Each number is 128 + 32 x the weight over its row's rms, rounded and kept within 0 to 255. Layers, rows and columns count from 0. Numbers have three digits each. The size before them is the row's rms in percent of the matrix's.

# down: layer 2 MLP down (transposed), 1216x448, rms 0.0358, rows 1045-1063, columns 0-111
# gate: layer 2 MLP gate, 1216x448, rms 0.0469, rows 1046-1064, columns 0-111
# up: layer 2 MLP up, 1216x448, rms 0.0421, rows 1046-1063, columns 0-111
down1045 097:119023089177137064147176118161152147158137129179151075157127156137127144113108130156115142106161100170145127091163098126057158128173131141092152176156177153149136110134108139106156158109150110082171132128061149131141144123111101136123093125103104087118112114135169110098129121104162157132123139126081184151143196098130146133116122134133
gate1046 109:139145181152162137111182074077135153117114139123104156122143146137146086066125111144051113067142169113128151119098182127106182146094131087133167110111141136071143184115102115138122141139123159071177118132120191103066126091169147114082174125138146125139170123104167149064180122119126089082148145117117133043103127139155157087144159116140
up1046 101:074107168201093103154063075163102128111160153096084152079111174142102131164156159135118135190111174079080089158132103124161127119167105126191175127149101160128064144135136147166116191082106151113105081093097148185161092116203142153142091104083102119111186142133097117157131145169165167127168163101097139142125109112113154082150132115096
down1046 105:093132110098124174080152053143138096181160141148085149070165107083148139120091173153121107123143135133156127187092131171095155100155118112127125098136138126156134129138131128082205166122112184160101136148151148158122146147056086088141133129112100122143136140169106111069139109195083145183100058172148114155068101143157135129115074112113
gate1047 100:065132129103051135100145101124170136129125111121144171138142187158195130113130134092114094135118107138170183179144143104113062153121162081151152105117115086138115154122153157147045102113135171067135091104061105169146054164147157140101129140133097085060186161096162091169157088111161123091123116135104195081100100157103149128158118153159
up1047 096:125206111128145101166102174105179123065171151083076097118128122119131119143150079105132096139115092071128112121103170093120127123121153148191087149135139127128137190081156153132120071165147123107071160166107158132136137120088121110147170171099101155064079083147110101119149125181102122180155133072190203104196123103100196141108184098122
down1047 100:096091136176094152110078164152164093148180156120143174095159159117084182193143108127143152109165116161133108112123082146127085104172137091078068193122097109168142110131029140094129112134095121109160133126096122142177141115076125126179117113105199188096098138171106112103111138114133184053126070111140117137135118130174110101091157142089
gate1048 090:222191111189169129154129091145170098104127051136145158140119104167143128126070114152137125118071100190098092161127101096167098060096088107108080168091111132144170152136128099138073146163151129102105177199133174114105157148061153076140132103159085122146128129112127130130149123180128139109065154146144127100112161152169152195131147231158
up1048 095:090091138113075088126146147154171165062135166111069137109136162143198168156201085142118133162165123198103081175182071148090102097116124075130080101131103162126149133175116145113122206080092094163093138084119106133150086108137159090088104153120181161102127188135092090148132078150148158113140199078107111178135154095137095154130147077124
down1048 091:157143093074139064120140159090163133177160104159110157173181148116121106092100117139110145086113122090125148131140151076090109111145096103101178137179108135126107123069122155146114152136109112177144119111093121165131126147110195149165071146132117141169198172153168113159137148057097168159150129153121149099134174159160123164119060047101
gate1049 096:141141109161121164135126119166101144160141113127087120094131153096146142121116125072086159105135114072132124148121149128189141133135077162120087097145133121117068113136106123125183131167163150164103122157171199133134137169110127150148112174132082135111137065053143142133101149152091131128127125127148176082136133091155148145140154141158
up1049 098:101150135085116161105141210101103102129018059152145137155086105124149137129173111125156161112145159096096117124105162153132146152133108180111152113161170138120078151198053185112177155085147115123161108085154134137102080112144167117116141121139220100110108126092140145161114147104110230108139088135193144138097086142099121065153126126102
down1049 098:170121165113148103154143130156127147162108107083121123081117076140135085115144140115146156162181081143093119114135160057138225169099120147151112142181130134137135127135112111077163147177178151160150097077172138128096160149164184143135169136111156099118179125097147159121159074156118164131113128206133234137149149090126136148073144118185
gate1050 102:115092136131125139102160153170187144142119145121137100085099099121096042102138111076099134107130145151117107085105099103107130178178097139093113103123095169119152122108140168113102133074114167120145073074070139120081128170161104105077087094125173115105175117140162106088179082139116110139042111111171130097058144115081142099097086127117
up1050 105:132128109114167186076117131162200130147116141136134187093121122154136166137122086147044098148104080129101095131107092117152157198144173159127102051120122172130127120145151134124149129131128153137056130087142176178124136165139152086118095094067132130117124036063081109150139103135165141129166105080137168138090112057065192134145180163161
down1050 099:147204132093163117098104199141103183094147129075108120097143153096102106112090082151148107204106108166161122179151123083092127144134135165103108139158150148111159131143126118128155152113106126094160123129151099173123136087090124157105137130116116168103105087129069148136139147135173151119121139122137139124109147148144099151174096153091
gate1051 097:138200173189164145107110084161070108143145135153087162083178152110127100099123128158158172162136132125116087113146138103156095203151198084082111092152113123172207070108143124152182099071098154140162121130114121086082099071128098102147118196144141227095130145153113110158169198170136169166157101124104149120098129117080150142127102172104
up1051 100:161149160144088117139141194129116173153141065129137170119134140146118165115112142183135138159111078142132107071116082154149132165174073128074171155117098112146172108104183097142190129166161151102141148158137084058142110114066106081180120181174151132117145150090128135148081121146108087134085132120081116139113147086084163146085174108148
down1051 099:100110124152171107129118128118139146152095101127122170144163162072157152161110136042155104117093097154164087124081136132186097141144116104130176129171170104145135120117084156105145167156158158177095132134122110079168134123107199137156140178170099111179110077104138137123121119099157088141103129117162129129138142182085168135118119117126
gate1052 097:121175136064145193115207065110132105076146131061098149124190141194132111109135132092097106095110096152152130145155148152211121156090084140130129122125107124157117132127170070066128123122098154156167117137094133153124110117115174031135176157149095123136143156147115149112137065152183133125083164111089110165096140123151155105114130121118
up1052 104:116180118120113116187073125146112101160125153077106144121124099173087159117099081150126144138149140110209125131144124111121155138127104133078180127074061159120203082193140148144100087135114086096097145115210115150174118135143119120083093165072151142140105120107123158154114105111135203132137071112173097123127112123144154093152160138151
down1052 107:093106161082147149100149149131132116158134113124106125147107141133162104074154139147139140174132109159110152156184160121103126091143097113127110158130129144110102160091126198120151121127148103143157133138104162158105103094115136176160145165163204162136157117135160144110099121075157111087186103083120124153135102189139178219055133130085
gate1053 104:148134107112132131164157108127135190115147144103094174134105124154201124122121130162152173088109137104143144133122122151100047091059111147144098149125089088104156114071101080110112097140077133097156101174178107075120149113150136086123141178143081104129170117135111168063236112137116202112105108200119120173103162113179083143092119126104
up1053 101:129125129155104161130055131150133151174102101069158124140095101052146118131138183172134150163093122076179132093101112145166165109149149179113136103155136105120124148127141153181120144162151058097137159065129100128168136196146085120090145108144145150097119107061155169147125115090163134120161163117131137134141058080169155127127188127147
down1053 105:131123146123147103159145109105148176109101130124144131108188107099117110155165187128136099163087180115107167074091126161155145085128153188176179148095112132081083186142115134188124189131122134152130111144108118144133132110147175164135175089093197142135098186101138105152139115138096086112143099103071157081177070121114107136116129188080
gate1054 102:107095188102102133124157148182069150189091062104152059125141168173183143160084179107136128150121182174110109082145143097149095143114170112141151141140163080168102172089151101116129152129147134151185123124121113138102102173150111117099146085159120153082081111131171125099089123139181157170171096084106205103126125120191072182094078105094
up1054 104:111133127126126152156090142114119139127096105069113168151115144115175132058116107135082160125075173138101130116158121110097109077108090130075128147125088166092155077166113149103099119147111126151127136158165124110174108135157144126153144143152126114137172177146152082048103073132161084133087107147103083151113134096130120131137123104122
down1054 105:109120136111173129158142152143150152144102131140187107128131153160136131064140101132137126136096090122080042152165172124174137116197122087172158089087134120149153117186095129136139084144189130107121185141148185103100136189161189143139123156118150072160150096116131101122087126139125073168122175164136101125019100122150133146096076137114
gate1055 098:084168144147103098086077137077127114162109119154110152123152103152093162129081122066034128142157080124097166142134170094115141163106096055191148088122145068133092121109133168162146083128126110159151096161088036099094106183168107131148105090131175145116129170138144129123081090133162099103189159067108096071128115155113145096138133145152
up1055 098:131092093098120110128133109102179124097136118145165113117113073139110129121104130126129175101169158112109061097138117123058138164105168151156135144110183065160151103115158121087140160126109018162080116173118088143102088119132133078135092179144108199084113034188145114133119107118167115088140132159151111144157064175140117127137131133131
down1055 098:162137071090157104149114134123105120123173067103151130058139067157096149147073132167134127132155211101128057090201147187088211137119174133111180125139110100130109124117112119074157147142142053136115134175139095141097114140116070125124109072118138159142119152179162127089084146118131116088131194144098166120159157159111158109097132160159
gate1056 087:144107135142190131158128163143129172158093172109095130100119087121148133136115139178146176081143110134103159106139187141102126138141167204114156087147173103113124054086111126118153149144144120121153164180127151138112127114094129109120114137139138140143046095151159144142155188154139129131152096129114087103146160114119205143100127050105
up1056 090:177135099201090123115122144148179099102172063146112127133082135102148118181112109125113135140134145112114127120136096148175080133184097083123112143106194133138097132157124193091174091101120085156075144095121075114145120121136151118088078104130148114102120065180130119110098152086108053188146156131093152120117169146095043123151167119088
down1056 090:126122130145134142126185123215117075137129164137121193119160189092135162158119085136140058153172187140120140149114062113150127137152103121121125148117102106078101086101107143171164156122147066129134133073083143128150141161108125169039158142161130061164133124087160132115140116106113077142089104100120145142195095113154171101172161228153
gate1057 098:137145128130056114114158065154124094121130097129114180117163135125115137123106120089093085150170137091171087166097148145091098108119044097135101066120171139094098103128086102123088111122107130134124107143080182117095085153129117212099165150095119149128130094108107145087111137088125106136091130151096147152158064076109115100186140169122
up1057 101:084127159147185109150168146120179100161101229153130148137116134124136102140125095191108181135148102162107187206170140139227090153109155110149129115131120099106231146149126142147093143154111123100156114101109084069169091130116162160113098126128176125134105173085114143088110120167116117118206102099161137113141104151116137111144090144113
down1057 103:136137124109103091088134092184109100116129125117108121137135143178149176133084084095033090115209115175105097146125137169131119124103072185113116148062170106131095103144176169136073113114110135191072114142120135164158194148064093126143146104137093107134163086098107181129122129109121149130106107128112117093140086096090125146135129171160
gate1058 097:070162091095114170124163099138119114119123105135108122135167070107143142132182165106105161130122204135203127062125177166129188107133084167177106132105076145156128154153156092148132111078130071101104124113070158083106146091122156119113122172064100096092096070130172114062154106081170117197115102158139133127141196150140110111174108076077
up1058 106:148114124158076167133155130114138113180184183147185132127153144136130086173120152112081099197127141082127134130093110155084097186110173095163141074175167093128143121107131097121161174124158179139180208213190163132110138127139112123177154097135126086140144125191126140128121192125112123204197086119105075192187126120084119119138096131133
down1058 105:092114143129158133172151131126162074135105129124090138097139125121138150182170162156106140095129156187151160169127102141154032121146111160130102140205126129151135160187097117151147109063092182131064128081081103164157121128146153190122082105130142133088130081109082100071168125127172154150122125139132160146152142152138164166127148060163
gate1059 097:160121104163120141125177135144156110107176176101128125083130149149097063170081061153106187092140150161163135115146159139167130137099086128136093142126127128132157126141189118175095123113132146128158160160169101166158100053100137159162127092144150144123076163104109148194123124141112151048115048119097144138137156139102097114161172119151
up1059 099:161157115160138094181151132060087141132075054121072156161190116104090152083117131152146144156134114124137118149107144073126093150115174188148101104082103075143174162145084173110117151146107153171123101093107150074143159148108165140093105173132094125088190115125106111125091150157119163170085126135121141057111092115168110132123105117144
down1059 099:159182103120104133150139080145137093115145153087078099147160111156046162159129086095101157119106133159115057138116139103097090160067125135128072151114116096123169092147200158185135128087123143113111117099200139131124124091116162123121061131107089115133112068139163175075117140159114106075126208138083105108077093153178139124138120100082
gate1060 098:118075167169198119139230149162109120159198103091097218105193062164167055104134182104147121168131130119146120172124103102145151154131130114105096154133109159105086133139126153100142153124156137125105091051118132112158095131135195096122163136119115141121136104175147105165065155103134157029100126128130158122063167073161166133150119102153
up1060 097:072143108100089150085154127139178120141183144145126180148063070102140135164088164159078121129171124143154114134113162153129109085152131137090100087130067147118111173179111138119152082124186055178120155119141093096133143152104144062080104071132152135118124189154096071134156086112119130102140152162094178152208114131075141141120098103178
down1060 096:189161130119165145127058173159116172138116110146115069123128192184106109107067088126085148144109164136113146104133100142066123138178115128197142175129192132145144069103146097124086133094097119099137088151123126154129135120124100138137112138106155146131100056095143109162171171190188096163111075095103123100167168147118043136095160168124
gate1061 102:161150089136156125104060101111114142067130135118083104144091134187144088115121067121127204154157107134137119109158150058107144148131119132194140138121075149142125089173091183097112118112131144091106122108151111116134140103146118102117119167103087093152194125115090138160189167136192192150202148171132119134091073129159180140110116160116
up1061 102:083109087089134132182134137146145149091114181134111125159197089087135131112097136096123122133169107073114110131140128106176145167195115176157106111127044133109130176115102137138147124131091126121116074121041116145128147073123118189142109126137181187151101155144069101125134128178138176127117095066136149128123157154126122139114167075103
down1061 103:155110095118112179147131085114173137069128100114097063076109087086130141154097152127106132141091162138133145116177070204130150145139173156172129132140092131100091153092141172164124172094071131141130152080123146131128165137132133180137221187141167127127161112156111062082146172160153115083126122088127204072147164168129104128146166116096
gate1062 101:168172122157148096099101112144160021118140145076106107157117121126171102142123135153160122115077167141150130163082139124103157074154092125179153139181086139095114198077102062106115123148140115179144174184144148150092114095159155121094136179137151157122080115118191092165060167098088132185117157134111156147135181053152107061106166122116
up1062 100:145130097173117144102095150145122183171136197169133122147126139108061169121158140073148142136173143137119119159148100144146133108170078137120137077153108090139102097150148152104120124152177130123107099211108114140118187083139163037161134089185121184136153156137051115148128139159092132115114142162143086157096129204113124133066131105167
down1062 097:130135054145170100195140150153178066100168135119144118165147108124141136153164103108105090078108137094148126100148134111104151087116122056127119135142139146099157170107099143118152060067116118195074204159144156136144128158181127158161098148134087125132153139093179175155069132153115120139128106147077162131145154135121138130135168026104
gate1063 094:129103126159102110095115099137208145113136150101132210103201129076147135131132109163096163129161155150142132156178170177171033154174142111146081149165146114090140172137174125195144072076108071103122119091157109139161122075083140100142062121070081160052134103146142103131134158145138137112077141139139093115154145145135144118170119093105
up1063 098:049138125110049082086104113108109074125105123091094128122140155154138109070121100170181119157120155122136089109136145145113102120166116117129111146141118114137146158099079077113197135116088111149154130022100150146166140155133120082105121172143156103129130167140124123174083090136153132161186134121121220161080126104106093106095103113095
down1063 099:158152169141042140129136112149180119115147159162157122126141119097148142180130084106183145140156151094165149165168168160198129131114135102170163163078101136108189134171197151109096133116129108137174160122114118175088180143148060076102110151148144089079127157133091124177094143167094144125132031111123144120127131135071080185131119109134
gate1064 105:083156154087172178166131119166110158149162094132135157098141087121156158119188165130092115164104126055068115126134151072233151092090112187141081130115091075128130122175107172147116143099159105085108192145148116113158120149148104090113159105122146186154101128107127129113150159175140147129086152084132044108087090177068120136149130122144